Each number is 200 + 40 x the weight over its row's rms, rounded and kept within 0 to 999. Layers, rows and columns count from 0. The size before them is the row's rms in percent of the matrix's.

# layer 8 attention value, 64x64, rms 0.275, rows 36-63, columns 0-63
106,184,196,152,235,280,184,162,173,144,196,219,187,159,203,211,172,181,183,247,218,140,171,177,191,226,142,230,144,156,223,240,247,136,207,147,158,245,192,191,261,165,170,144,137,140,127,217,213,214,185,188,209,243,118,180,122,269,215,201,246,229,205,189,138
102,163,165,162,175,162,156,307,158,213,205,242,144,197,215,205,181,136,254,316,253,223,259,204,220,240,179,162,206,194,192,250,222,293,234,170,173,214,190,141,153,207,183,199,263,188,213,265,205,188,187,176,202,201,234,140,225,217,210,250,218,176,192,252,158
103,217,247,188,205,218,241,230,154,158,170,183,147,208,180,211,171,227,148,259,156,235,113,159,234,171,187,211,226,275,209,185,188,265,236,217,202,204,190,285,258,139,301,237,267,215,217,156,251,203,219,142,153,177,209,224,233,200,151,216,240,161,261,203,199
105,273,162,240,185,234,226,274,145,160,187,195,310,173,175,195,168,184,253,155,210,273,199,197,281,174,213,179,168,150,208,241,181,252,162,244,167,216,176,219,184,153,162,196,199,230,177,180,205,272,294,215,153,211,200,187,190,245,155,197,225,246,197,248,143
101,203,225,198,206,227,197,245,244,185,188,253,259,194,178,209,248,230,217,213,200,179,283,190,165,124,273,238,132,262,177,146,219,166,200,200,180,253,275,205,195,205,194,174,173,217,155,232,219,199,286,145,235,269,207,158,167,141,251,131,250,171,209,262,182
102,132,240,220,250,186,131,227,254,147,197,161,179,195,203,241,195,230,252,158,151,141,232,257,205,165,179,211,188,237,194,165,181,243,235,205,156,167,175,223,178,238,153,234,211,261,217,250,217,209,218,243,227,198,105,208,188,149,183,198,247,273,301,235,138
101,219,265,181,215,187,229,181,159,193,234,230,206,290,217,207,176,252,148,168,130,162,263,251,176,178,208,209,172,226,235,198,200,220,222,232,256,306,172,194,241,258,186,241,199,196,135,259,219,173,182,184,189,186,179,238,94,173,130,209,201,152,154,241,164
106,220,174,210,267,257,250,232,222,168,205,137,241,186,115,98,207,199,150,245,120,186,219,217,289,207,173,169,171,278,198,208,202,190,186,171,182,203,188,179,229,263,143,189,224,192,220,236,216,262,275,150,249,167,178,191,203,222,229,233,148,188,224,236,204
109,276,108,241,150,141,157,172,206,180,144,160,232,199,193,153,204,201,192,271,228,217,251,178,131,196,252,185,229,161,198,210,223,228,227,198,246,203,135,212,280,227,150,217,156,281,265,184,249,242,232,239,178,212,249,199,205,178,192,184,288,180,205,192,198
105,221,188,212,279,223,146,256,214,240,271,261,224,220,154,231,199,107,168,146,233,161,201,208,205,199,285,129,258,209,229,165,179,183,227,180,232,228,214,246,239,170,177,182,186,269,259,170,233,192,185,179,121,184,157,246,216,255,173,217,173,236,141,185,190
107,244,189,172,131,148,201,249,240,216,271,218,188,222,136,152,218,247,177,237,101,148,230,242,213,240,144,174,224,140,190,190,234,190,183,109,197,166,176,226,132,125,226,176,209,190,231,239,223,169,193,277,183,194,214,204,201,140,158,177,157,160,178,168,177
103,173,171,159,139,202,238,215,117,243,185,137,223,169,152,181,213,182,200,199,170,202,140,228,210,232,199,235,135,202,141,156,285,200,204,188,238,196,201,318,242,249,235,151,148,156,193,198,135,191,166,190,213,205,205,214,174,195,156,271,152,242,210,258,250
118,99,250,187,300,151,175,168,179,177,262,293,256,164,218,217,257,164,256,209,219,211,256,217,262,166,195,231,203,153,211,208,229,219,185,196,202,161,148,168,269,206,245,194,179,219,163,216,261,268,210,207,201,182,264,199,226,176,180,244,238,205,243,172,185
098,168,287,214,204,196,128,222,134,204,219,186,221,214,214,196,256,297,164,155,157,219,202,148,228,288,140,194,224,157,126,229,206,149,202,139,149,205,189,239,226,231,200,177,163,208,256,191,137,170,219,207,224,170,229,189,207,219,231,144,292,231,208,212,233
094,235,170,190,200,198,156,188,112,182,160,222,269,162,161,242,124,183,112,249,253,205,216,292,187,233,218,200,197,218,206,202,156,151,203,233,163,213,208,241,203,168,146,197,209,198,221,182,240,168,161,249,261,179,231,197,194,212,162,264,160,150,286,150,137
105,272,164,250,196,235,203,285,198,166,208,241,269,221,246,173,191,232,203,203,131,187,127,250,193,216,177,214,264,220,284,201,186,207,245,190,227,212,222,200,224,214,213,235,143,219,273,227,200,137,149,109,208,175,181,135,256,237,247,239,148,200,210,219,192
106,226,215,257,158,187,170,199,227,211,252,184,192,176,105,226,228,204,266,194,243,148,191,136,198,200,104,189,263,195,212,146,93,226,252,194,188,228,210,156,256,244,195,248,204,171,120,192,219,179,272,223,207,176,185,165,172,209,158,211,159,242,182,181,254
098,178,214,216,302,136,182,227,207,170,225,256,279,141,172,224,148,232,194,240,239,245,177,200,171,215,157,168,242,246,220,204,286,218,204,198,226,201,251,249,188,194,130,272,176,127,136,231,238,195,233,189,190,132,242,162,163,204,193,160,197,144,182,223,190
105,259,223,133,210,193,158,174,196,169,240,192,228,190,206,192,253,182,206,241,204,138,125,229,240,241,247,181,111,197,169,242,140,163,168,125,231,238,226,162,180,298,195,164,210,212,173,202,208,152,131,219,190,198,239,206,228,172,132,197,188,213,186,307,214
103,213,261,191,260,170,165,224,297,266,243,155,225,169,203,183,229,188,164,231,163,222,201,219,142,208,232,279,197,131,226,237,296,182,189,254,238,153,214,148,162,251,172,157,225,202,185,187,246,220,155,153,248,211,222,185,194,203,127,210,138,208,252,215,180
107,218,216,176,157,190,169,231,146,210,177,183,189,151,183,148,320,139,288,232,241,257,172,277,203,177,231,169,180,154,205,110,243,234,157,205,218,133,193,200,253,186,207,256,197,204,231,203,193,205,210,184,240,168,147,198,123,191,256,159,238,201,224,219,181
115,145,161,235,111,207,210,228,211,237,276,232,185,233,189,264,201,145,178,260,138,190,185,183,143,228,208,183,163,118,176,189,217,292,129,205,225,168,212,251,228,222,186,210,252,216,172,166,209,191,166,221,229,315,209,224,217,172,240,174,222,245,227,195,237
102,238,248,266,197,148,146,155,181,209,163,202,164,198,215,193,211,168,217,193,128,159,226,253,195,103,230,231,218,170,206,182,144,296,181,153,161,179,230,246,159,157,206,194,257,196,213,169,179,239,170,287,181,255,189,243,232,251,258,168,190,237,134,174,190
100,173,237,106,122,185,187,190,175,181,193,193,201,204,165,220,185,95,207,183,137,168,214,264,155,187,202,182,211,268,340,191,216,217,204,166,284,204,241,214,195,242,143,219,169,197,225,203,174,237,220,142,202,202,196,173,182,207,177,162,226,270,222,158,211
103,267,239,150,210,253,182,224,179,206,230,178,153,237,184,215,220,219,274,178,252,235,234,248,220,203,148,188,216,215,138,225,240,223,162,178,263,209,209,274,260,228,168,182,222,247,195,189,163,176,240,169,246,222,181,142,278,154,161,137,140,217,146,137,134
109,166,134,217,180,219,216,265,174,275,198,133,244,206,217,200,169,237,171,267,182,169,226,261,220,170,209,230,177,137,123,172,144,144,229,225,160,245,130,225,210,184,202,260,155,213,221,178,182,178,205,180,95,219,196,181,265,183,148,136,194,233,157,180,191
109,192,202,155,180,172,159,129,260,266,148,164,224,236,236,226,219,230,284,153,130,154,238,206,241,227,262,175,155,207,246,177,168,271,250,206,240,232,247,234,222,226,168,297,201,204,150,209,229,186,168,164,204,186,240,156,214,211,185,128,184,229,241,231,229
119,161,180,190,172,216,109,156,233,166,191,178,202,258,215,274,254,232,195,161,167,246,247,236,149,173,162,196,251,196,140,230,200,162,174,250,198,168,241,178,161,232,242,241,188,195,168,230,190,165,191,131,215,161,205,221,284,210,120,209,231,176,114,234,128
# layer 8 attention output (transposed), 128x64, rms 0.175, rows 68-95,100-127, columns 0-63
117,133,275,208,252,144,135,214,215,231,205,206,254,188,147,185,165,246,185,210,202,121,180,229,164,239,198,221,104,175,184,191,155,261,249,274,207,177,213,178,228,185,163,232,220,187,165,198,142,188,224,217,248,94,212,162,217,213,217,259,188,155,158,153,195
114,172,157,176,121,191,229,218,182,227,166,199,225,183,167,219,207,232,178,235,190,224,184,258,231,262,170,233,182,180,211,187,252,185,247,198,244,187,89,240,212,159,210,208,252,166,238,162,171,220,270,221,260,176,141,187,128,108,240,266,263,188,213,176,262
121,209,187,195,209,245,156,161,200,174,215,187,220,110,181,199,269,209,232,198,249,175,222,247,187,236,241,189,186,181,229,144,226,160,144,80,198,242,216,171,193,180,269,156,148,188,117,227,239,226,254,231,257,174,230,182,212,131,161,184,168,270,162,235,220
115,177,224,204,179,170,194,191,189,216,204,175,176,189,213,101,180,273,163,261,239,239,175,204,149,260,161,254,231,322,196,266,214,217,259,206,183,216,207,151,239,191,221,222,199,206,149,251,205,146,193,260,176,134,129,241,200,235,167,172,201,254,165,226,245
108,183,239,260,215,234,210,166,125,185,211,250,206,228,152,155,282,150,165,197,172,228,121,139,177,203,166,234,217,166,250,242,176,148,198,222,262,248,149,263,141,235,199,210,173,185,195,189,106,251,235,186,179,190,200,206,234,249,180,143,209,214,156,193,268
121,209,229,136,139,211,242,249,220,224,172,233,178,197,265,203,197,205,173,168,201,272,161,182,181,248,202,236,190,120,157,233,218,177,121,230,180,210,148,198,188,184,319,204,133,172,186,144,173,151,182,211,182,198,173,238,304,236,165,231,204,224,142,216,176
117,189,163,235,137,227,169,187,242,208,216,240,205,183,178,100,206,205,196,197,208,189,174,211,237,200,263,262,241,109,134,233,174,223,183,204,197,188,324,165,145,204,230,247,195,211,254,169,159,300,154,216,208,190,152,175,247,221,176,170,221,246,185,168,221
111,231,197,165,162,224,213,267,77,166,144,206,216,189,210,206,241,226,173,158,274,175,167,156,219,210,275,251,246,176,228,166,132,223,230,245,269,147,210,162,200,225,210,174,183,199,83,195,211,184,138,165,248,201,199,195,158,209,184,213,168,235,234,208,214
124,209,209,190,254,189,226,316,195,163,174,176,163,235,203,150,227,188,264,205,131,211,154,209,241,140,183,286,152,301,203,210,209,199,153,115,200,188,234,225,252,173,203,232,210,204,197,160,150,160,169,201,171,268,145,220,184,185,224,174,237,251,167,221,230
107,99,278,194,229,262,225,185,259,253,184,233,158,238,237,191,224,240,183,195,234,223,151,174,215,202,222,185,204,230,253,195,169,222,171,248,232,196,246,157,256,107,173,209,132,158,191,270,210,238,184,203,224,255,278,185,166,189,171,240,216,245,254,180,243
113,211,164,192,177,186,173,176,248,237,134,174,250,269,259,183,136,159,221,206,274,178,201,220,261,209,175,190,244,177,185,194,238,175,223,247,220,216,225,203,180,273,189,214,185,188,146,168,192,80,250,190,152,158,237,157,243,131,289,238,216,225,192,237,220
106,193,212,260,299,206,160,186,111,146,241,157,200,214,282,207,193,265,180,205,206,147,192,232,221,181,220,176,221,191,172,212,186,216,210,161,222,113,138,109,208,243,149,232,221,178,151,125,220,234,213,206,188,259,197,203,195,216,219,206,121,226,254,182,169
121,177,181,182,212,210,273,164,186,241,183,211,192,169,190,206,187,176,197,169,169,227,194,280,207,246,237,151,216,286,168,186,238,308,209,205,195,284,148,229,146,133,222,177,215,169,233,161,224,145,171,238,219,148,226,198,166,230,247,190,103,208,125,233,188
115,266,148,259,164,190,211,266,203,192,137,194,127,165,193,208,261,236,189,268,237,263,257,160,248,208,203,202,191,214,181,230,188,230,156,216,173,250,201,222,190,184,193,206,245,209,126,209,114,179,222,201,271,198,201,135,221,188,177,261,128,191,235,171,118
109,229,217,199,269,173,250,151,186,211,283,161,211,150,280,171,213,259,302,243,209,127,217,218,196,185,193,207,251,219,235,215,247,274,224,229,212,163,206,168,223,146,245,189,86,207,198,216,162,192,185,198,225,182,228,190,192,224,209,194,282,143,207,229,208
114,109,174,220,204,191,238,207,180,156,191,188,190,162,194,190,194,151,172,169,267,252,244,177,205,161,210,237,203,215,166,123,281,109,164,263,209,224,260,171,214,213,179,232,146,219,182,215,210,204,228,202,286,253,155,182,121,168,174,277,207,171,214,252,233
120,138,173,130,179,233,113,166,196,248,167,207,224,295,221,235,269,255,190,206,267,152,156,197,192,146,181,165,147,216,108,210,219,214,172,182,159,198,223,223,178,202,221,174,169,261,248,266,184,116,152,223,167,245,208,193,187,201,221,175,183,169,198,240,188
109,137,201,141,216,204,182,147,245,131,202,231,116,201,197,198,269,262,255,239,189,182,210,180,247,224,187,173,207,256,197,220,151,191,226,227,264,249,206,167,125,131,187,151,202,159,184,134,193,245,226,201,233,172,163,153,235,219,232,232,257,215,263,266,230
115,196,195,207,201,133,172,194,204,163,224,200,217,184,230,210,201,211,110,234,263,154,178,264,249,192,173,232,252,162,233,208,185,202,247,232,148,189,219,182,161,125,130,220,169,181,221,150,198,181,160,153,205,226,189,289,180,180,241,188,116,146,218,81,202
121,171,85,163,216,168,200,228,240,196,163,143,184,229,201,210,190,207,201,70,185,197,228,182,193,155,158,196,243,186,226,214,245,215,156,231,276,200,193,132,257,130,143,235,224,158,186,216,184,202,214,195,158,123,248,242,217,166,200,199,133,182,173,240,171
120,194,195,201,307,207,204,204,253,224,175,182,188,259,179,210,236,198,145,153,211,213,241,212,182,238,192,223,233,277,204,193,165,201,171,168,248,180,144,224,212,243,216,202,189,223,195,101,203,85,215,193,244,280,197,243,187,295,155,185,249,221,195,140,220
120,152,248,229,168,137,237,186,253,216,172,214,189,263,237,207,203,189,245,152,187,166,212,207,203,191,204,236,198,223,229,234,194,152,267,108,153,215,136,123,198,268,202,208,255,222,213,216,151,168,275,198,118,248,213,151,203,234,109,193,199,187,142,175,194
118,240,204,192,187,188,194,135,247,271,306,194,185,225,203,152,186,221,166,215,193,291,199,190,245,193,176,189,200,151,125,171,193,148,221,140,168,244,189,203,212,239,215,169,208,209,140,214,251,180,222,215,141,157,240,196,120,150,157,186,276,197,146,126,201
120,184,225,160,192,161,202,216,260,213,225,182,186,204,191,248,199,212,199,137,201,158,179,224,189,249,223,250,274,178,149,291,216,265,172,196,148,173,164,264,176,242,151,182,119,190,152,161,178,264,170,155,232,293,233,176,211,181,210,268,208,234,144,245,241
122,164,210,300,178,268,157,191,294,109,191,206,247,193,207,173,191,165,162,182,199,256,186,213,246,207,302,199,203,198,241,226,226,264,197,120,168,190,190,239,192,184,89,164,143,196,167,201,197,166,182,180,135,192,194,187,173,208,227,207,202,194,201,239,189
113,206,244,287,229,171,170,189,195,167,184,233,182,208,256,136,208,199,254,125,222,203,155,240,181,173,137,248,235,176,194,218,211,204,222,205,154,238,179,205,142,223,273,176,186,303,228,228,238,109,169,193,188,246,212,233,220,142,229,289,204,194,226,257,192
125,168,178,232,117,186,221,183,220,172,250,235,89,183,195,215,215,217,182,179,245,220,156,160,200,166,203,249,238,109,181,209,149,198,110,190,147,228,187,226,216,205,140,193,159,265,273,213,244,190,220,134,229,270,178,232,255,196,182,177,219,238,152,226,201
134,250,241,194,228,203,289,217,236,170,191,180,142,175,176,99,166,198,147,153,261,161,187,88,195,200,260,196,188,116,162,216,224,184,156,141,163,235,194,238,216,171,176,252,221,204,253,148,167,171,169,246,230,206,167,192,206,219,271,194,176,191,229,218,188
093,232,210,235,162,245,268,219,159,164,162,185,204,230,195,242,208,126,242,248,163,240,240,162,250,198,208,154,282,173,190,178,197,182,127,120,245,194,175,235,207,157,140,167,180,200,243,140,225,274,214,255,198,248,170,253,222,184,137,134,156,196,191,227,230
090,209,205,189,205,228,195,185,225,219,202,187,210,236,226,138,216,175,263,122,241,251,219,177,163,154,221,137,128,139,185,154,194,198,73,234,206,203,264,240,197,214,174,187,103,246,215,232,210,229,189,176,177,149,210,191,267,288,210,221,148,223,215,226,192
073,224,221,254,204,186,232,193,153,214,178,214,254,170,227,171,186,180,244,212,181,256,192,204,232,159,184,227,244,221,178,264,156,181,248,218,206,139,210,240,281,199,162,346,236,160,206,161,142,175,228,139,185,225,138,231,184,204,204,168,264,127,211,174,154
095,191,196,218,243,259,232,226,199,171,207,205,196,249,212,190,248,222,218,206,223,216,237,181,275,189,210,159,236,155,228,69,185,141,250,178,180,191,177,199,175,245,121,181,177,148,181,125,202,280,148,166,243,239,222,183,206,156,251,212,184,173,104,176,166
089,244,150,190,208,190,197,166,172,241,216,125,210,194,294,213,166,172,275,159,164,245,233,153,208,202,214,180,223,199,149,208,195,162,207,223,144,209,243,128,295,211,173,297,197,216,192,244,252,160,175,192,201,267,231,175,188,198,108,190,236,176,257,187,177
095,201,242,195,212,219,240,208,173,206,171,208,173,217,138,261,164,158,169,237,123,168,183,221,237,135,171,172,210,238,159,163,250,211,268,183,191,142,225,267,203,194,147,105,208,164,192,286,271,213,226,256,175,212,252,191,144,244,182,210,216,136,242,218,251
098,249,157,155,203,177,252,174,207,218,210,155,244,117,237,286,227,139,235,194,165,203,224,200,194,167,158,160,127,276,234,238,262,259,135,203,211,203,160,292,198,118,201,184,178,196,161,215,168,212,239,228,204,184,241,170,153,170,237,203,158,215,197,196,148
091,211,229,190,247,175,141,142,199,216,253,239,172,218,131,182,190,194,201,222,189,216,272,194,201,220,112,144,206,230,154,184,252,222,287,165,133,196,173,199,164,234,140,240,192,198,251,226,268,211,239,148,183,229,207,196,278,195,192,135,227,156,233,118,228
096,126,248,259,200,206,126,146,202,218,202,232,234,208,167,219,144,141,171,155,241,165,211,179,128,207,219,148,186,253,243,242,213,248,153,267,216,207,150,171,154,203,231,232,232,243,209,168,264,192,157,167,246,161,248,161,158,196,141,237,178,206,287,180,213
102,175,171,233,109,165,156,177,215,149,199,180,185,112,171,191,191,246,226,185,185,232,156,196,176,214,199,274,115,231,194,276,242,251,202,233,197,176,171,170,167,216,270,263,237,200,125,161,195,220,196,106,280,163,180,208,205,202,202,254,235,213,166,198,200
087,169,237,199,206,249,156,171,204,296,247,157,233,177,170,199,220,221,207,191,179,233,253,273,158,195,233,237,140,255,187,245,197,220,155,123,241,209,201,151,212,203,274,121,217,225,194,194,242,161,136,170,182,119,217,242,116,162,158,200,213,232,174,187,210
089,196,264,107,191,206,232,193,230,201,216,191,163,141,119,187,245,140,308,202,192,213,261,209,165,205,192,192,177,202,230,202,188,249,190,184,228,233,206,199,179,63,207,166,190,252,192,211,191,237,214,208,220,164,193,180,147,209,213,255,242,102,166,184,223
085,223,221,202,195,241,157,187,210,221,81,150,203,206,148,183,168,180,190,206,159,180,156,118,214,129,155,205,179,171,186,165,221,158,170,233,183,146,215,180,243,216,192,209,175,170,155,326,229,178,233,204,206,161,229,173,228,187,145,173,259,217,292,197,255
084,162,179,66,195,175,150,177,207,195,278,194,198,233,235,156,139,107,181,166,226,120,173,220,211,209,194,202,226,183,148,212,194,179,209,150,226,231,242,158,173,229,249,135,189,198,183,232,241,239,209,257,127,191,188,175,167,250,233,154,244,227,160,224,197
087,178,167,183,193,200,167,227,156,178,183,143,220,251,194,188,149,152,184,144,166,277,212,142,179,239,171,213,147,227,194,193,287,216,235,214,185,177,244,211,204,279,216,242,228,181,227,222,315,118,211,207,190,211,207,212,148,183,167,221,162,281,285,181,230
090,199,227,99,153,248,139,209,199,230,176,188,283,166,206,212,270,207,188,203,176,154,197,199,170,180,139,254,205,224,176,281,179,266,232,145,225,177,261,174,239,162,224,192,221,210,231,175,227,215,161,190,230,237,254,203,213,199,255,117,241,258,226,232,273
097,266,235,157,197,202,300,229,211,199,185,263,191,131,204,202,189,144,173,230,152,191,213,183,214,243,182,197,268,166,250,201,164,175,267,210,188,159,136,165,222,222,237,138,163,180,216,242,178,158,283,225,193,133,240,227,298,223,208,263,179,159,192,196,200
113,248,212,206,195,191,208,211,174,201,216,229,261,172,213,168,255,174,143,136,250,157,221,215,164,139,189,197,173,155,150,179,242,178,106,108,160,169,182,208,279,214,256,211,119,251,218,282,181,206,224,243,170,197,229,144,236,262,214,159,168,230,209,210,198
096,250,165,225,209,222,187,186,195,280,166,110,212,170,207,104,167,165,213,147,192,298,198,150,179,168,242,205,128,225,243,193,227,201,173,157,213,221,256,247,212,214,291,239,194,220,126,168,178,205,193,205,187,215,188,118,192,240,240,201,230,240,240,194,237
086,186,273,274,203,209,199,74,190,231,202,239,179,225,216,169,190,161,280,266,245,195,246,219,190,186,192,141,140,148,130,177,251,187,149,213,128,202,220,253,151,195,214,267,128,219,235,193,222,194,220,194,204,244,198,209,168,253,212,191,229,192,248,203,197
082,195,187,146,148,190,249,200,207,244,226,246,212,160,202,268,230,238,253,241,161,199,123,210,213,178,164,158,175,121,194,232,183,239,229,280,181,242,206,127,210,161,160,161,225,198,164,239,215,291,160,184,228,161,255,113,217,155,217,244,187,156,182,210,161
086,269,146,162,226,303,128,207,204,175,215,224,216,195,171,169,135,213,192,240,234,228,255,140,206,235,313,217,214,171,243,223,157,205,194,237,163,209,239,254,184,245,192,295,139,232,220,220,170,202,211,166,229,146,145,224,257,217,230,191,191,218,192,195,219
084,185,325,185,164,134,191,260,228,171,152,186,217,200,217,274,146,167,127,162,198,119,177,205,221,184,170,214,148,184,212,264,163,256,208,206,186,214,217,187,208,224,235,240,191,199,221,162,167,179,150,148,227,290,178,205,248,240,145,201,192,198,266,228,173
094,239,275,201,206,249,256,199,147,205,191,200,208,180,176,248,205,195,200,277,203,240,202,203,198,130,91,208,126,165,181,222,191,173,215,149,193,184,236,149,221,169,291,150,272,164,206,262,149,102,208,214,216,206,204,197,180,168,204,146,223,190,246,213,234
088,212,156,119,178,114,282,219,181,200,204,191,140,244,184,263,187,241,205,224,190,207,114,138,224,205,117,227,175,182,213,146,177,181,207,263,207,244,196,171,166,179,202,248,226,186,233,187,271,238,229,309,238,227,207,241,212,185,206,196,165,158,197,162,173
112,197,173,165,130,134,203,201,205,159,243,103,221,212,214,249,239,182,194,215,181,208,214,155,176,246,303,162,169,198,189,143,171,226,148,231,225,206,232,179,193,188,128,174,231,170,174,72,152,272,159,153,216,224,219,181,162,185,183,183,191,192,147,179,175
102,180,298,194,295,261,272,244,167,200,141,152,240,162,180,250,210,164,175,192,202,178,246,219,154,158,195,168,194,258,224,176,215,217,193,200,224,161,213,173,227,178,206,160,175,166,132,207,198,194,203,263,210,97,260,151,166,242,206,169,169,195,265,250,201
089,190,189,255,168,195,195,197,180,107,218,190,237,174,207,208,273,173,263,183,165,239,215,246,250,125,189,332,192,178,239,117,172,186,233,176,187,185,194,169,227,251,172,221,203,215,222,233,229,235,219,209,236,262,211,210,227,183,221,137,293,188,141,215,199
# layer 8 MLP gate, 192x64, rms 0.297, rows 0-8, columns 0-63
099,178,197,154,172,146,245,212,202,220,238,146,148,169,211,212,211,254,75,247,192,228,168,213,140,209,203,165,183,175,185,104,237,130,199,175,239,119,157,183,167,225,202,217,236,261,190,149,229,149,170,217,190,203,197,270,152,224,183,194,255,150,210,157,207
092,164,138,168,242,184,213,207,153,191,216,188,218,234,188,237,191,237,113,228,194,154,173,193,176,180,201,221,163,217,245,164,177,153,204,248,200,277,219,135,291,200,260,200,270,182,224,220,232,177,167,169,237,212,185,146,197,205,242,101,196,127,111,226,242
109,158,181,257,158,183,231,135,140,185,228,217,218,200,190,194,174,210,188,137,207,232,197,198,219,238,185,190,230,198,150,235,207,251,261,101,190,238,246,179,160,177,233,244,216,171,145,121,260,198,157,257,188,227,159,144,225,258,228,102,263,218,220,153,217
107,196,193,234,210,227,263,201,241,193,226,226,225,201,238,163,202,163,226,172,240,201,195,127,268,201,262,251,166,150,183,169,196,302,251,245,231,219,262,219,254,204,201,172,189,228,200,209,189,177,165,239,123,274,255,147,214,208,253,205,253,290,189,200,265
100,168,215,147,235,231,135,203,218,167,208,210,220,113,189,217,203,168,121,192,173,196,215,193,201,266,241,189,218,129,144,181,187,222,186,226,255,211,263,225,163,266,198,171,227,201,193,206,178,179,228,245,165,77,146,175,145,257,194,172,245,247,126,189,238
110,272,221,141,161,224,187,177,206,275,237,124,232,193,252,164,181,169,220,128,189,234,201,95,173,193,139,213,159,212,181,214,205,227,244,161,206,217,222,218,155,233,185,128,134,220,215,179,188,235,149,225,168,207,173,221,238,273,259,158,254,201,161,207,139
096,212,241,218,208,152,237,233,256,248,255,212,149,248,244,247,171,145,116,205,194,175,153,148,274,208,173,207,233,153,200,213,225,262,227,217,200,241,148,285,226,237,134,212,198,270,248,224,194,184,224,264,200,212,191,286,187,180,153,175,186,183,197,257,211
096,237,160,240,259,158,265,206,177,182,196,145,120,189,211,256,225,173,249,247,143,173,228,180,225,216,268,199,277,235,235,200,122,211,190,161,201,217,150,170,204,252,223,108,198,234,213,119,188,148,183,182,258,183,150,210,236,208,195,173,163,198,268,220,187
105,150,104,218,225,228,153,237,172,180,246,237,229,255,224,195,176,193,160,180,240,157,211,182,181,232,137,192,263,229,231,195,187,190,244,237,171,229,189,182,189,223,150,238,213,226,270,147,120,154,201,221,264,209,174,227,175,248,212,249,291,160,201,295,170
# layer 8 MLP up, 192x64, rms 0.293, rows 0-7, columns 0-63
102,244,187,198,204,174,191,182,245,212,140,212,282,207,155,222,262,256,182,231,205,223,132,144,194,199,222,127,208,193,205,135,139,258,227,254,184,197,251,183,252,185,228,208,272,167,75,272,210,171,194,141,185,164,213,174,202,156,203,190,190,205,244,175,229
087,205,180,188,228,163,239,162,173,241,254,159,217,195,194,236,198,188,196,225,188,203,116,232,161,139,122,187,161,254,249,170,268,175,208,255,107,233,174,159,217,166,209,172,261,212,249,193,205,178,195,105,245,124,241,234,253,182,167,187,248,165,205,185,150
122,222,150,208,119,141,180,201,182,228,284,204,179,132,217,153,184,201,245,215,207,233,208,224,154,212,187,187,165,192,219,198,244,203,134,198,218,139,264,188,158,163,222,195,106,254,100,148,210,150,172,207,222,134,198,155,185,189,204,192,195,240,285,162,170
100,224,112,276,224,186,198,252,162,272,179,219,211,202,161,247,184,204,119,271,128,211,215,248,149,233,201,222,174,166,263,144,236,167,265,146,173,220,170,162,118,209,171,151,230,198,169,170,231,187,171,223,242,255,210,215,175,223,175,188,153,183,178,221,156
093,191,210,184,272,174,130,203,207,93,176,164,138,175,233,162,258,229,235,201,225,170,226,224,223,172,216,209,191,177,181,227,191,113,243,198,178,198,162,235,236,165,142,181,227,224,160,244,213,187,179,233,267,190,260,182,262,250,277,122,188,131,215,170,224
104,183,189,288,153,175,197,232,171,186,223,292,275,234,224,151,221,138,256,179,245,235,202,241,140,142,187,268,146,210,214,160,216,217,248,216,170,156,210,243,153,205,187,172,210,242,204,248,143,164,175,211,166,232,130,122,208,203,202,236,163,232,244,224,235
103,187,219,241,142,211,171,204,143,187,183,186,177,189,172,226,232,189,243,184,239,225,137,282,89,118,205,189,181,215,151,130,197,187,199,100,161,187,197,193,189,218,218,203,252,199,169,200,237,203,149,218,212,116,192,199,175,185,207,276,235,253,181,114,184
094,181,183,254,224,209,171,204,203,122,221,205,268,193,233,237,181,200,158,221,197,205,212,165,215,185,169,224,256,185,245,237,198,167,160,163,107,253,132,218,160,235,193,184,235,152,147,192,202,177,202,166,200,189,178,242,221,165,153,202,332,83,176,229,184
# layer 8 MLP down (transposed), 192x64, rms 0.161, rows 0-7, columns 0-63
089,175,220,233,200,183,171,198,243,168,225,277,209,206,125,224,221,225,296,260,200,282,226,205,234,218,180,204,247,240,220,203,196,200,179,234,143,238,226,256,209,151,262,189,142,233,184,197,164,219,168,163,224,197,177,185,205,83,223,207,254,273,153,166,258
094,200,190,162,140,137,254,232,221,225,154,216,186,193,191,147,172,158,198,247,246,206,250,158,116,256,239,205,207,203,204,241,291,198,225,227,216,223,240,216,144,239,212,270,210,140,177,266,292,242,234,191,138,199,217,205,205,165,215,240,240,240,154,254,225
121,194,161,138,214,141,143,193,161,271,187,183,177,257,170,186,207,155,143,162,188,244,233,201,139,264,249,140,172,256,139,181,255,166,169,212,221,174,208,204,208,260,299,250,241,198,135,198,224,198,148,160,218,157,180,191,212,216,147,200,233,214,166,138,174
102,196,243,261,244,179,213,122,197,196,192,88,192,238,222,240,210,159,222,163,179,201,183,181,183,197,188,195,208,156,152,225,265,269,204,204,214,162,163,237,150,301,210,205,199,187,178,183,120,203,186,229,243,121,189,152,214,187,248,228,248,120,214,147,240
096,216,172,191,163,185,230,198,222,232,162,129,139,240,210,278,187,198,230,202,212,235,200,246,243,109,137,179,194,203,191,231,191,241,202,126,195,216,187,173,222,116,188,216,210,179,130,152,282,223,212,238,134,235,256,224,196,206,142,188,136,219,275,245,166
109,238,193,188,229,203,213,280,164,121,120,192,181,190,214,242,156,222,176,195,218,268,309,224,190,225,165,188,278,173,178,216,267,186,260,183,250,153,175,253,159,279,181,267,222,168,172,161,233,157,167,241,167,187,148,178,215,178,194,201,209,220,241,190,190
105,253,236,241,128,133,266,191,122,185,188,208,233,143,200,187,206,143,214,236,205,199,188,233,159,165,260,196,240,177,161,164,215,177,195,230,235,187,213,135,107,209,238,129,197,223,184,293,245,207,174,217,226,214,113,184,165,186,259,151,163,213,181,191,230
096,185,182,224,252,190,176,162,212,236,181,250,245,217,148,84,195,247,238,208,206,216,206,215,195,211,219,222,149,216,152,150,177,176,136,283,226,221,242,178,208,248,269,246,182,149,248,229,239,247,156,209,256,125,139,198,193,239,248,213,182,214,248,209,269